From a checkpoint of a small transformer trained on Wikipedia.
Size: 14 layers, width 64.
Training: a variant of Muon for these matrices, 100M tokens, 6237 steps.
Each number is 500 + 40 x the weight over its row's rms, rounded and kept within 0 to 999. Layers, rows and columns count from 0. Numbers have three digits each. The size before them is the row's rms in percent of the matrix's.

# k: layer 7 attention key, 96x64, rms 0.198, rows 88-95, columns 0-63
# q: layer 7 attention query, 96x64, rms 0.202, rows 89-95, columns 0-63
# v: layer 7 attention value, 96x64, rms 0.249, rows 64-95, columns 0-63
# o: layer 7 attention output (transposed), 96x64, rms 0.177, rows 64-95, columns 0-63
# up: layer 7 MLP up, 256x64, rms 0.311, rows 0-60, columns 0-63
# down: layer 7 MLP down (transposed), 256x64, rms 0.14, rows 0-59, columns 0-63
k88 103:475534508554508539505535494475431500540546532481543520511493477469488513477499438463473524531482515434496448485462407501516479481469466431439468451523449409550401588531517447512539476465488503
q89 112:544421473528435454475511558474438529511489523533468472515488491473468474483487569571507515474480534429441437438512488503551506412524575463472444483517455505484478462541542492479548524428546483
k89 094:499441426474436569424546590475503547498486486541519518520474483449467451444452544486535486511476535525508440494486476537538551493505454512480495508505485496461556428453532474521491617463506472
q90 078:418457552517503483564508483501530473490501494472503511487469492501568492529554460561531492496483536514474529477584522549473481473489432496495573522529469495514483497417454471597364483474489502
k90 108:532463513544492486522559561496538457515545520531571456478507495463554484525518448530547478512505509578500509491481501438478510533426435581460477522458502517531504443409457473584461431487456506
q91 102:529463387493510482595451495509417514528500506497520480464527480499431475517504503424388458515511490531479496471416455457485469520485482506593493484536490433485514467500511482503452494551467504
k91 093:539514481425460441503504514555485515541491518575513471554452487516459552562426527415432428528559555493525499504484521516414502529487502485523507515549447417489503463510515513490522465578500505
q92 119:534467528515537470526530526554533482471529455496540553484498432506452534492477493454522518491509476454513468388519540448478500429473488486479564489584580497496556467485437577465452560492550522
k92 072:493517571507462459516501510545487563462534525531500546493445442514437547512465528479493478523543457494498506498532581498483603487519465501511506403629513497496487528478526503501539585491447520
q93 104:491502543582434521497510529535465500485459557516441449453537466514484568557556514509476547537476472525534485516435499544483452489499522465515549537375531492486458491568484585462540498462496500
k93 107:505566521481435517447585448584515478477534554486477472457507414515516512521478477509480505513485490517449478463431514461514461493495454519454509421430547497498450495594492523457575552478493513
q94 119:470556548459518455508511531531474547510464423489464516469517473541441543480567583422466502525502465519547567514437496473590491452502523537443495569536519512482491486488440574500547463483511511
k94 101:415533485472497530529488460471450510511554530490473476519517439543461525501559454417435516489535496551478514521421491484552530480483554456412553586529513529534437498488484517481562463556475500
q95 099:531508481427558595516519509568521438541510478545530456487491496535478503545406543443494523530456551554495461460530526456558526416503490532498515519475499504476569529452509468538574507452474495
k95 094:512459413425506614492497526466441472488496511505496474476463518496505486516506515466485471519532575495473407472437475541523474554440509527475499464508402529511510505512529467573549540427481491
v64 114:537471496474482409518484448492477459451498464468495624507594475490462518473527530512523567463488532449523487496504499463561460475557463486498554518571541468506439457466468557462440503504506524
o64 110:546445518464511445470458509479496442510522510408563460466487483493508474524524483581586516516541498545506505447500471499507497457504476570524496523438494482504592549580420500442454549500464492
v65 101:476430475521475491505495555602539445526554472497532511378460483479543468444526500460478486485466495486465517462423580473466527509517487421510468456510480500518528507496419498461467521475470559
o65 109:519507524407468506457543466473513551465484524461519532479477547494411514572512499537473497410493501483474528451486486494471477507564480561496479404494527573445553406491520514517523529516439480
v66 105:456579502461512468510432463504461432460486521522594491506518492496481490506516434446512513449504478475481475442570550485418486515421511490428532525461556481481543537512526419456534449476485492
o66 110:481488483537546541479493543451491526460513517518493479513557487601465494481542473468529499536440603542503524453506496550508526476499508437513507444497420489491516488516479520556450571497432618
v67 095:546469502475438469517407514536530481458581544498532540449490492514535543514437442514490601415499490562490493452573484526464518502484500480489495476464478425554494467515531511522469480478493415
o67 105:493541486544531446487471539478408506489561503509484458550506486522450429511580456555470528530540544492473511500536455466510479509474528479445479513413552493511501498485502549494448523617462577
v68 097:502447465500481537489439514512542508491456472577491408474552501477435513486584497487479483525424443523540473538430569513485491511475498502483495461479473505476514447502514484559395514593473470
o68 099:483441497460519545467544469439538561521457488495437546508459536446542507524462512584427512506511506518582498540522455479484556565520547575515463531456500508500552494485480520571487530410518508
v69 090:491582556488543480555541535478503473513463512528521502564477472529524532501478498458615528488491462468511447520528528525512529433491443540489468389491593514486487446504445533512535511439534468
o69 106:570486538514539587510500515521405479480574508487504555562521470508519564495469512489466399492516512502500528439506518456479504486500478447478474528515407511547459514545543518433540461446441515
v70 097:508534491519464629527540522514478435495542560500493528506559560481475551460474418460482555519541505574535562498507484461562554497523501538481555526476536453547474504451503449517544545487482508
o70 096:496519451505589482550499468478479545502454463490536434556422455538542534450501482473533458565474501494461434535508493456505514501490400531512453457476481562497434452457438548514475495555481518
v71 111:580495527490519487518607497508531401442527537468522544485492497576551485461545474474451480499503438527458457474546486507502494469555489500553489514570534507491521454482432536403496484548495461
o71 116:468465530552462475559507488498448541605492543461543505477482411524453485525466536497567480513450535459512566418433505473481475486511503492424493436471515551499437523502454508501553496471457473
v72 137:560449527466526477529508419529554422487505466458490571497476530460493493547509479572549593472477462435483500451505525504512453496603514489506519547520511465484529505512456566463442485491555543
o72 135:479399506545495417495443551534446443527504535470535483444512511485460479547541489548551515450568586508508493472478477474448478527604522534527490520530521453512506478478436525478496498546464545
v73 097:570516506591496458562455499503502501525476529485489526482541502506552533547594459525584497524485600557481477506467523538517538563501482499475489570528470467523566486466530542430495542468531542
o73 108:518474510491483466518499430484445483477473499491553502465495546514480498474479410458523545501555497461549537485450430513586460421503486544498490565483522462479466465438445420547467465547489581
v74 110:487510477468489431518516446574492459539572455484499520528493496539479502524540511458513554493529551444485497514479532469536439407630510519482555491514525434543577462481471509457501501491558474
o74 104:557439561521455458480485518384466441474486542473474508520529475450527460544440487488590538419490487519427475517553486493494490485488506526485502494530528539534486537510460584476460473534448555
v75 111:434440518543448471483566449535530472476444497463479548491484545469443495498548546522567477478507529455501478485513509539466472481580511436509478520433457499527518482470404564556478421542465495
o75 114:525453528477474456510486435519499531518554495525527520422519502505518442568533489511527571488474489566474507520407570564509500534570517558497456552525535502461529512463507536405493548436501546
v76 095:455454464585471493530460460476505480475616644514451510477512526495535576531484494436466451528515534493485488481425527501444475542535520503536474475460448526520495520470513522504510472497457497
o76 099:521497521483472497464625454523471499481501435461535477524465485533459380441547487504507547489477459497424481525499458522495595470535497512449505486491540517533484442421532494506484466496558524
v77 100:571484550500452562547595466422502538530512464508488494526489529465522486474487480555517519477490530489407443517448501568459494482502543498444455431504452475490502577491559460544554466506459485
o77 101:469577547505513526527488464478481490546487587454485492471572539494559446524542516515468518579512514470487478466435473576470527529510518546523517552529522453519393425502562491506503441523515527
v78 102:508452465487522446427442484540504530425484501462523455526455426514465497498495458570489519414472495431470502523483576556515469509560516481553480426537447505477544507460522503489556510517437444
o78 114:556462468490430541501502474432500463518605535502474525458547517468443451558464578453515496515504544531461511492443488511461559541456525576493540535513544465530547515549508554533435510532516480
v79 098:547541536460434510474529514472503470559412518462482586506508462546513553541527561514481451494536553474523484551500463445457506469460548496440479474434490554539444567509551517529551459529513461
o79 096:520534515487562490562449423482451484486547506555470451470561484486540443454521481478481560528501496505524523450528482587576512510499511447582522475509521466425470529526491513463580487468554442
v80 096:484448576547501515491421479529542471510454539464525434501409542464494520493546593461461496460454503505556537548533459483558516554493506585533521478475426512478470515443473496534528505475497464
o80 103:536472460400474548515471464518470483516515420551407540498570487490457467493428443522474480503506453569481461549458504495458489517534510427508493500471556525582538447521500520502480555498520453
v81 103:525508507470483504539511500457534477462506489449518513554487586526552495491419437491502562531479486553544463530408489513454500518556475471452532546555471475473499561485467466544571597566498512
o81 113:456472517514535553538540519443529516542450540573557447535544456478516504475505509510509392464538496476542432474459498444505533498459483526501522512521533539455460423457523494493405468557561494
v82 105:450493447534510566469452497522477555538508453431465438463511528496492554553496493519491541473450421491464487548565489381554513522543476469454549473454554538481508504473469472530504486482432529
o82 105:481452515445458441566485484520519478494453483601502489517462487501441488541475509509472524513582537502457449492529496518510489527466467511590437491564420558576552527575530471517457493509513474
v83 095:497514567483436452547533433510548480519501539384474436477521435493510476520515478519445496531566474515482568447523550514503518425476472458449524459571508485493466529449482498481484520522460423
o83 105:505543470496457444535459548435536547492513555491513571471469477530500430425450486527488516558490507490448501476477395431488485491571484515575480486527551527440481538529532474440531511530448497
v84 105:477486557504493590522495504515470525516497561498494483479458487493479483459448517440518475553571508490563441511469495579567493497498414478421528563491504419480524496457563501557570500539477536
o84 118:507523454579451542484556498498489507432493525520541514580532532469544518478554431464481443539436490477508499530472462502473562504472515489529445509489490581501392524438453479449460509487564479
v85 104:584566478547562413555465545459505473514487565436515518514481493535539506498520500490546493422528588493482568490471456519530469473594579497487508509529504466571496511491461534482483523497499532
o85 109:515459499483463437481501485473480387501547461437475474425556496499449455518480472471519553536508477464523480489507463479555433426450377494471502493501525481450487457465518543436509475506498531
v86 100:502467538536581489458452464487448451477510509445484545428482471555471563555552513461564505380485498489494533507447494480421453446551547469509480528526550496481452492495475527501459487520532541
o86 103:556436449493413469523529486506502443509483494478531478461576499503474412537549502539472548491558512545522448481550566516524542530526476493496519451444495508458598471501439493488484437467448540
v87 097:510520498516489494502453440566489529538540517500500516434479478570461462447403510475423516477407467514548488478507546538439562485507535563505539553525459459412496447484461471492546486494495481
o87 104:480499495503472552513540518482618512557461520551476500568494499514525448534537459529505450459553521553450577550501504504445511482466440440502462466423581512516466499526517492520505434526434506
v88 112:580464585557448463501535495511494500527573519467439491508425432529507550520556488529528470461554509533478501445530497457575525471546530470566501462510509558493517567534499522450447532453510479
o88 118:517480368483492517511454495461386471507499485442549522455536472507509475508458555485466569530550518461416504481476455485468430503505501528501504447566572481555507510515513474483527482548467504
v89 110:436448493470492475533530503549554509494500543452451445503454442520518502562511477515519526576487506507454490498478514487501473431517493508570527542437526507479417571480427528496465471616451462
o89 112:501448529574488434525552522530473498509531487526497576520486482421531440469500561522502500519519484530493516443480466487526513487549507489468429536611574533441558459548530471506557559507474458
v90 114:546520541450439492441387443562492464510565562477459517466511490517531454492484446493525468488476521445460536467556508487493497413590479495524534549541481511474506534469542459468522547511552494
o90 114:461484460576499475539486500443550470519531560441525426512482527539461495461455412468489529481566566520453473539453471509505488504455557485469515413531555502519548462504475515443466508553432503
v91 103:481525454540530474445493490531604465540509555452520501516531458550481550487452535468481469474420509538470535434531498523502471458499462425560541510509552462496518539416484514455411546516524502
o91 109:495407473480458482503507577483478528461605457449477466446444467505516429513458470487520482507557493462486530488483555497453484430464525506498467435489498589461442435539525483538509523511478460
v92 108:482534532526467487517467417504516448567535514491526508493416453489536494513486471492419494473460463483450523492531482443496476427558462505536506547545463551518494460574530487470530512424390467
o92 109:483486584505473504577504495516510511526513495475448520527520491563451492473509440470587503560557581469394506530551494514484430501517490523473549397542519531488551546455491456471503492516492503
v93 103:491518531525577477514510441542455507505566448556555494494516551434512537483508509529471488483545566493559452549541547498531459499456485491389480532494495477500475522424519531562500605526506506
o93 116:579512454493537563503479616504499541445472499499462503553492507487506485524494454488554550464429489465468480476436464440580519519479492515523488548442518495502496425500502468481460512474614516
v94 104:493519549474534472518519490418507493505534566539489534531427459440523503463504482450485528576482488476553500562510540501575546480477533496472506488553557538616503476447472456533515554547485563
o94 108:471557486461454601471544553542506469504512505514496441577444538527508488484439470493556437488528459565526388477485443430515446492496479522511526468515495515502461531478486552461549530465529523
v95 091:444476473511519486517439483530416513506509560496520537532537482402479483443503432476468520514470563504532506576476442569488505547557421531445525506540487469505514546473485513486412492534560523
o95 097:494488503485459464503472452481602471462490468514482469495472595522523458525506470562569497518479465496489505458506478471517537449450534510542481553439493501521524428380465467443499589520473512
up0 089:480492520515447415456487506494488463471499489476470520528522460485524542527478518588500557520417532567510520493530560488419462539514525519551517494583463471548562457493519444460423487435487449
down0 099:445449534528523512548469543488482520555457504450431432431487533559445453503541494481521530467548461518457464470423486501545488504408521461451500431480521470501535504530448476529538491568461548
up1 106:392483456494492578534436491512453497492544530543557505525469508499466534474502528492431413502545410472492483526533488498516539459489533408519475476525485512468478454483490551520545444523454427
down1 102:509523469564418474494516527485480425487499470434470532559484501469508430529445490547600490482478525541518629462507478502486499534541467520501534446529534494471511516445514537425492564486509482
up2 094:507479568485489556530540490481464501537607488527495491467519521423533449452429524484567478462546461515530516559529421479481524511503508600514459524468524488589480507498498490540530445542512548
down2 091:517505448518434445475439535456524549428437491419491458496446496550467478532506457498468584489460542518470479432507558477508453490539472421480521501531442483499514485491532526535459545445479430
up3 089:508454529434455489494460485464542522553479534578420500567545541533525474474557498427533554535508474567507593490522480537499487462456513506439520527469430487432514467424503512508464521519509471
down3 090:505494479533540525505527540576417520546550523481407584526501540482474461543488532541488513540511521527480526508514485554462467545512503478517399546535542539551500446552555543473516452443481449
up4 093:492452569514564469536485566461519530516490415529560539459531523468490528498432514504564537529540546452539476480477504567472461557496510547460453567523489481489535508477486497402451495574534493
down4 097:606513536515451425488484467456511462535509463484469446534479518485439491465523461553435547483530442490390534467525493538477514465492433462471490422545498505490533473525544517502555493460554524
up5 090:532501507522482449531441503488426483537449511440459553497565502519474495587428532504435532537515559465567486476494430524503487514457534465542482501534434501555501512476441567476433530457544493
down5 098:568527497452489481507558476409586546563549468518528490494517484516446452491580497565525481546540420463489493446459510447459502529524527508499499407504548561463513510506481494494458497511437520
up6 103:477551514541493510516535555520574548503474520545491469538489466585515506529505491508472492544519481496483506525540556456525511381436402568480514572482448487460497469445546472494512538457518557
down6 108:478474463462545517594481492470461468561563461512508541438484518461510435462492543462559522441491484526550408539409508499506463584532477461470529464494478505505539522503433497529469472518471448
up7 106:478521475473467504476485447515455476486513388452548489614494527445468486505467556445505482523414477468466425434504480467457454507512495525513500464539492532506519418524465415521492497477506466
down7 102:532441487413544506480558550529476487518503564546475445486514496485554404520577486537509514535572511569472451457460564502505521523522453497538527539518531538498516484544519439499580558517508478
up8 101:500472477406480544542476494440520497571538486495525540475519446493496497501525507519504468532519515501629493509433508444474524442408490512462489505480506525492394491457489459519532476591464516
down8 104:488500512543494466456554544552495552431520498510504488512522480469450481487476519506482452405510540490439524463587470521464477530572443477493559377521515479501523509526521506477512575421493537
up9 098:451506479568502557494500483506528523523469520492528530504468595496481489471488520482493435480554531471548577477446527437503447553515412455485447489458482475552539549482521524535552493616484531
down9 105:496540530495435545467560470411479540469538491487442490508448418523507497512483551490504498537502479521468373535502469483524489468487514548449510526495581526501459441564527559477476473481494423
up10 095:497429530480381532499551484484454501536564461520504527514487443491574544572518476546537495489423414489472412494492512515448521520560468512483504536544438491505496482496505459462505485523458547
down10 098:545619454490529550472462499523514491547461476483465528558505509559454508503546467444477567547524466491501440500555486482524485556501546494478524551538629497472515472511479533550521443513541501
up11 101:497495541452466401518470505553545468474546490478510593467525497478527504481548456522520503504428464483418562430489488512460522463598509512554446510525463527482505544474517504450416537510477484
down11 100:436510504527370501463480567476500567483521555489513464469494516463439398497509505550449492508521489587485489564459475499474436506530474445527486436511534557497499480506545497459487477502453532
up12 105:523545526484519450570499477397579537485419520479516565527547518524495462499501485525501520480521533535496423366475486538447553560459481486489555498515508513444537485465478508493497461532512511
down12 103:505507450482432548500514521522466470514480444512615534483459471511511441466410495428467410528494485505551500535523547446495458483475473539508459436500504547494488543466515543484409516449490473
up13 101:454535516488563464504438456468471564456483527409496536521492447501546536511536516523546467480496545535448540487565502533503454573406468476538446491471424467482431503540463449481509489454485492
down13 092:445562410518528514518456336493520555533519550523525465485501525483478483500510544510476505488529507455425499468470537519509493578492497492509515536459464526482477578508471532486498559542551458
up14 083:540546487518464527461575494491476509459471483455538485428458554529544473396513455505469479488504479496486466470490486508487491577485537473533492445533510545475545461470494617575533575488551465
down14 096:480477485443470429502495522459526488525509538470505385488488465388485466538499491428502571493453545539504435512480482486550564498556488479420518545467548516517454487501479449475483496515471565
up15 095:521479551540426545535443510459456496531497525527550475430534519507485458459583445439549539549519466518492496510496385431488478459513494461442495514503496429504504471447491490497458462533489572
down15 101:554597475543510529485511480499531443571564555549536498530474474518556464449458519530534525468523527560472502567542517460475539553586468502519487519521476545533544481534429534496430520448502527
up16 115:533509457508564537581527516533453477492503489452504494522499562469529504573432500514537526481533522461578478559500446404589496451508510472481474559559497490491489522526496470486454524452593472
down16 108:522470499531521483456463455528509514519601496616482496506516509458470455433511525559421506549482462485466595520482538528452556536493459521476508480410453543453543523453516501488517499530502520
up17 104:520542405518633557462470451510489507522550571446442498546496455524510496544484490533482477506500488562535515505537511485530517562457474502534456459515516508543578490487477515451504472441555552
down17 104:505486579493491497544557524473550553516451466573554468425560495500409489519593468544506483476429486500496460466569519547551534476534483493542500492518526500503514526502510500555462564532437544
up18 083:454528467477520479541455496432452444487489472473456420513507510480440451506481529394479456539533437560493484460563566523534510519479501540509468475474451523459574493480553575511506450532465527
down18 094:509510542481523448514469488554449506471553561513547567461488475525571573430486446581570537480455471443526519526471476521443475436529529477497526512485543483544474500424449520448527543517533480
up19 108:500528512551561455514582388495514542481495454494502476523491491477513514523426480524472496512516534435497426511499529467518433443493504448448448548445429520472547469499499467586518459532552477
down19 094:504551466468497518540422504484499551466552491474554511438486534510416476500483465490468475532544512499490585512455504547473563605466471481522535458464462498508508514457539463466447452534396474
up20 116:507527538526570442420494469501544507474465518423525536518486427490459578493502519473487516451546507486544450492496452495583526519534483513481431580495484537468440540488484549539526476405482535
down20 111:481535532475496488522525498532502547547508459534476555406428489524510508521502533490465550480486489514552578479454457520384490468435514478475506488541481559542486523504482606565505494561553520
up21 102:507535527443529396463495442544535492489467485563540534537493495523509575501511496455478529528454475473487563474537497538420495375563554419548504462525510500536483527492541479501486486503517534
down21 101:464476485509449406479471498459522499544463508446526435442478563487437415552483451569528501432490499534523507569469456454436514501536575484530499454527566498526559501499475493515500490532477540
up22 105:456476446544438580506505479529423524486473495468500496539482444490541507465473525472518446478577556529470521462501532475484444529441468477478443485508489506579502584579543476486466440545434508
down22 100:463493481571491514526578440531453485447532532483476526499577471499395459486470573500435554548530519475463450504451459483504445486523474493443565511545592490500489462547494525468529521498490507
up23 088:566505503507494447508533513489478514495441496464498480438475519507537505492560565568508487415475493395513476518433475527442422476508561436480510481565467472449482543491530445523580469503538498
down23 087:403448429487446540472502492507505489534497521457480553445510468484527494534497518447460527492465540506530516563536528509531575531584491503491475504464547500438536554450454553524426569571483521
up24 103:486574546463470482477508460483451454481525517539450471518458548467496461546441528458506500537533499518440439522425424483528516508484556570496389495556506491505502482447535489445488488537568551
down24 102:496505381523461539484509421524473468571468528436554466547526425548508528481428544502463520496476479440551493418465506464522503550498452541479506468497522496530494555509495477476432551466499528
up25 098:485495505462424518507421535485436526445463443529417455479481496452473525555578496475511493494476463553497568488438518538448499521423489487490487567507442459481462479473493474583534466551487491
down25 092:444545562490453463565490468551518526487535475486438561476486511482484473564537498481505530457506513563574468543513514485559513495535467492556437592537526467548501538490517487459469547425434556
up26 104:496391510429461472545516502459456527490441528499511532499471495506531494462517502520477460527520466466436410414432494552527488497542443495536530487480515557461467510518492570505556404514516538
down26 094:429521511489452480433501476548528521517486512538505544520464549570473516554500493513515520503519515499527546567522490467514463441474494439411475533522486501385536501488476446522621511488460446
up27 103:490463496555499526545463539550515487479532468454444497470470483492437421554505541501498441491412472522549492488496470475471510476508582509566456562455572493492585493489467538458491482557547432
down27 098:487467509459515491457543557447480566543515519491610492451528546475542510497570495537494502455516555493450492487504499573497442544433442537408498468509537492527464449513500457499519528470507589
up28 095:413486521478549509621555508477462519483495505511436536550499477507519475513608468522503489526539467545462456488526512533459483592462512449467493531496507550563471477562491486581505507530475515
down28 093:557483458482492447485472488520510470501468514474476501536491549491472505508552554526505637550464454486501555489566462578473547488586527560584472509538521469501453519508540543521543450473529505
up29 094:483519594551508441495532528475573522456466457523521441482557478497494483522488512533513501519480451439535489456464542561463527414491503481444503493417593438557522534542538514460553494488519498
down29 094:505437447489533525452515475515465490541515479442522514510525485483520494523463454460489528516549554516449414503591455489578494560394472536536570526499489554491420481496499469478503518507420497
up30 088:454488595471545457511496488500453551483516526478470514519459516491516448523506524577542560451476549582438469476475514493469511438581530462473523579492497441506513537523480445461454507467573454
down30 097:467509561564533443488558506476498543551501537521465491448469505553463461485487503525543523519480502505471496493555486637490425491493467547473568489539484441434531465537568564521518500459502545
up31 095:560500494564460470546570453515463493502435538507486441569558467500490432458422539500454472487505434472564461505502540480538508566517431538519467441492499521491476503479494505411538536531456506
down31 102:460500550424467443457460569462539495505516515471557527452443579467525489565545439559530508453534530553473497518493453477453515417531554524483540565535524471524532510513521453486504547444499493
up32 095:540449462471540533553586480534521528503599494508557485513491484530545484550423508541486546395514511487489462425482453481439491542533468553465499513551526544522499452533534491470549497455540506
down32 100:560583516536450451435495474495529484512509482471482562444563516498436544469536546443505458579483466501520509575543569491507446424476508555488475459446512495442500509513473510547465467512542457
up33 100:564516514480518497568525512491477502472453552449560492530580458517470549508452436460544437545482519465469472520534503555500529589517475492583484515522445498544444470468575469513540513453492560
down33 101:502479530478558461490608502461502554511587502568525532458483509490474414570500506511445553486507523481433489521491531533401475511460491428496479503443494544483489405518508516488457488515522495
up34 109:523518536522471492509493516546498450522463418476422452497564530467499537469564500446526575524559514533537519559480466481628544429450468472460479523481511461502469481482502556448520469485498526
down34 110:442494451559472473501567469484545486466473456516528467484453500443453535483448526534452457505524426422503504478591579537437443500506481507472525463531481564503587482523573503483502471512499486
up35 109:484459483577535558546517554574486495492500520598470533472526500502590525463523492459461449516490476436586476493558537527501436489472493491515554563557487489516521525496469514539468525448577500
down35 101:615480500492481497489496481434430475472529514500498496499560525507440508560495496497518483445500468524565511520475506487455428541459499501460501544532568520474447381476556542498487528510488404
up36 098:452390483560546520506474526499427529523454487486524485491535438555454575513474489504481520497466558489452485488493484480453512535473541433533531457444468552508503508508495438370492542491499516
down36 094:555601514503486497532534508568512508516486531548522501475470549490496448498484519491481519531402524493470552552511462465535566488547451468509409526523525581539485402462488547444458475492515503
up37 098:497488465538459535497521503515484485524495504493477445603468531432539493571427492561511508462496561523502405552457513479494495520504544487504491640471543533511495512552532524453500549500502445
down37 094:536487550475556492528473518541495532417458538543519515517482451521444579415498542491481528531508480460473516466511449475431544455558482564435479438469440499553452521432555495504542531520500503
up38 096:488527582552477560447524485515473516483518475507486508509466465463514597530437566491471506448463484530491416446507513456496580460499551571542470461504539568432515470527493481500483519463532434
down38 105:482475571473491477557540495517498461514519561535522473492502479511491498510556466561433457489530549557533564527542534521439460567500495489450493557458478432571474566480496471554500426507438565
up39 114:542492452560525520550481538507430467490445443491469551557508490508516465491524422529480482497561487569505482564436520433460476551541435445497465489507446567472439548535482462464545526458516512
down39 105:458504472565481529517502465507475512520565524480474472495526476477388478514487476526445464498509466485574429506451523488557453550570530454566501557481539501543417476516421541478532479532476447
up40 094:509466503566530482499593472482477481488470454485535506528512457467491585508573492467461573523502420484506463427496441563452521512497517492458531549475564494406493486474457530433523486478544463
down40 094:524552495443411507451526507491528509499531553453516491527519488563501480499461495511499466503525541501487568554526489441444508536527487561589484494413463588545509492532509441562530517501426557
up41 112:471526489486479558484531513515475556501501482510521475538444548490527487492461544469517536465490491509497499509475519537594462553560521539444519525484464449632389543510439457524514504447551543
down41 111:464497516494515516460486517589547468516478532565542470473612517478508525461543462429476508428489562435448500519451510529499519500651507517475502476502475470495486473483512508514519562476521490
up42 116:448486511536562529501487457499497512568522603506465514514489510462490479470475450487476549498536478440532419562479477416526526457494416512507489528515456482497500525520531402434431480490531557
down42 114:593551480521554492542535579471483532519529533510480482442441515531526474448501482496524405508482519536485464484465438414518484541532562480496473480528599575515509494542499474479437535504490467
up43 087:491499561477475535526497491507530500549445484495475508432501478519533485452442580497441372540549555491514581490477467537487525418496501445495528507484455477416511547512544475510468436485514522
down43 096:496512507488558511507534510490561442463577429487473498540510491456436475534590463485473553442500428518460418517519491514480473555489443552553474474521551514518494448503435530435491566524488519
up44 106:519566444433525530514476452518468504405448413456455538516527464504476558439544572464455502524543470521514563549541446496488524590499450509499466521565501517491521495517526493467481537477514467
down44 108:446547546490422463505480474501533511526489594514474558496415514510496444494512504425496422470499493495488521483481500483511495537515463493507545383452513507423587520502472465441534529491441504
up45 114:487467481493530516515467524512447504490503484452508466498451424485535490536556441513483470581515403503578458494569487447564485487509391468465460542441527478524459512499444540518447472531464522
down45 101:557544587481432567492536495512540489510489491553530482537432509536485523485503531489504443467389508412392506554542523530481558470469502488463517513525467549465518424476492481506485499523492492
up46 107:490529478415541534493534516456529504543492490454522501542486517513562546412535497493506499482461452494504523449548456574552549550440514461499497495461422482522453481432532417583475557503487492
down46 104:541557513521504598444433498500536476492555525445558486488529559523505513510534535505522510486456501516549476468463464528492565567558540540490507496485440450530528477568545459414515483445520425
up47 103:491465468548528514507516493497417573535558548437486524502506409494490488495424516503498460531447550452479500437429503459493504497477529423507542501504536571538549487494506471491550540508484391
down47 110:577506496470477491513486487437567416525490492503495473459524584464581520504564462475495519524507515548501527475564509521448497561458491544565519518528481500479434489537508519596425469503547553
up48 084:518480473561517466455451522458460502455541530455472474455506481509462495481609534482582460448524504441450611550494452522494503501465564520471481459493454481530543516444512493481501519566467551
down48 092:480492559395465554506516418525531464504419516568503485531489477495550510506475509514467449500510507512585484530595532528543507508549464479534455502511397542505507543565500513526497524439489494
up49 101:529534440484519499499527520437514528480468498467493507483555527482527505539469503471496533460541414425448518501426483444454507463501543540475546480480544452375527480453481569461504421523540528
down49 101:461503500469504504473464483515516552551550465531527524488458452498496536489572501567505496485446570586525480472467503537586483550539466499512455552503442514557512556522510425550482601443520510
up50 105:503496405550537413482452509479508476492499521536475478538489576493552522506518427556489500470535544560511446511500414519502397470471488469452505543544513437512419454503514506509461502542519475
down50 102:515479384454588493497428462474574532504520495569449526489543489538483492440459442454464495508469506527456484445474482600433493471512509505497475483532501495488461426511519497560475486480533468
up51 102:422510461460462469525438431497542465593494546465452491462485527549513582512481565488503451513459553496519480500473444449567501481506456517542473463474480509473493423488486531555572457457525517
down51 097:467525453507465483519420518486565449524463524533478492525500467536491468407476532498569521534487470431501449482402468470473546552589555462466498455540515525497482528522486525536544579508506455
up52 113:517500481459466533510541448488525535558493553554479499544499514478481524488628521567561460491570554527551464554508504485507548496535493541496421417522483486506431498435475510521544463464511538
down52 105:523438528529513523536450566484583503468484551564498465579463471456526544461519510519559533571561537493516471515549518501470483517511516490478494532595463466527557539507452465460496458547569450
up53 105:540466428421550525444535485480434501418461557530524483439452532444484471508555483542505537511396446543495415440505499518512501522533485517519485501492501509514478480460493557486462503507533575
down53 106:536521484490513544481519486583545497441567513527525481453559507469453540520497495509507488490459520616454479444466525524368542531479461482559480504531464465493522508519593524486515472487459524
up54 103:509573473523487549476538445504526539513530516547500510511507481524434493533431511540474521481394530477524404519535483434485559517406445508534483502473549471488567463451511471476550561492480464
down54 110:492449462473511484503499528467506526498506449486486450470507550503537438489499532497592440565587458564489551497471520515512465550557521470469580519510432494425491543581529478555465488522491561
up55 102:576532482467581489549560581506494438481449488482471417449534550473514456475553439541534490499555459548442536477465505470471474562458472508546447475509487495503543443533547513498545469482524495
down55 096:563464532530548499502517571527543468552511533516495508499505447482533525480476475539547485500488478515491626525505536529480534563465556568587456556498542514470447533558425493545559487527507518
up56 116:458440547412450546515552471460488446494509394460484486482477550434439457478511468523474481504506394467487461534518433485527523472466492451523537434461480500508460523492528550504464470524512461
down56 101:514594504494470507485554454548528360507463493453546499457443495476499487520513419480459488500477456489448456572526435501504515459518463492499452524530518450516503487578526511471483461562465474
up57 100:501522482602520501521505497464540570458556478495588458543587470484504533499561504440570502507469533453519541475426537450533487503445516525518538469542541536480533534514461457517440499480488564
down57 103:507534510428483498442477478598427437551470508425486555482438479518436513491461458555431480467474492528535459527551461499471514506511500547569469537488506498511460486461501504450605505497500466
up58 113:509499558485469527477507540486448437470505467520521458497509465610540542483438548574507479480543410500513499553498513516542484503508448443443470557508482481535433444506512478481575440432483509
down58 101:503491488511517460497519441488477487567553465454441487477507560469388417563467508436489485601451529508447482501497433515446458474552498545495521516523527532434514542512530515484502501459515554
up59 115:544511473394516490523510459529563514498532491485499436460477512585501506520488503443424478422474536506515426486488472474556504437418500554513474545428522458480546556511491520523460537469541476
down59 113:480435534545476466482530521498467466537477515575483486557486441391483491478456504527569510506545488498557472526563577499494531519493454498530530453550482550503482415521487551533571439531549514
up60 102:478526537497413532547544458451459466452543525532493545489491457517568427450483527522471498549502506554542538460513510509463572468521503502547591581540473495481458545497517417509457517492535453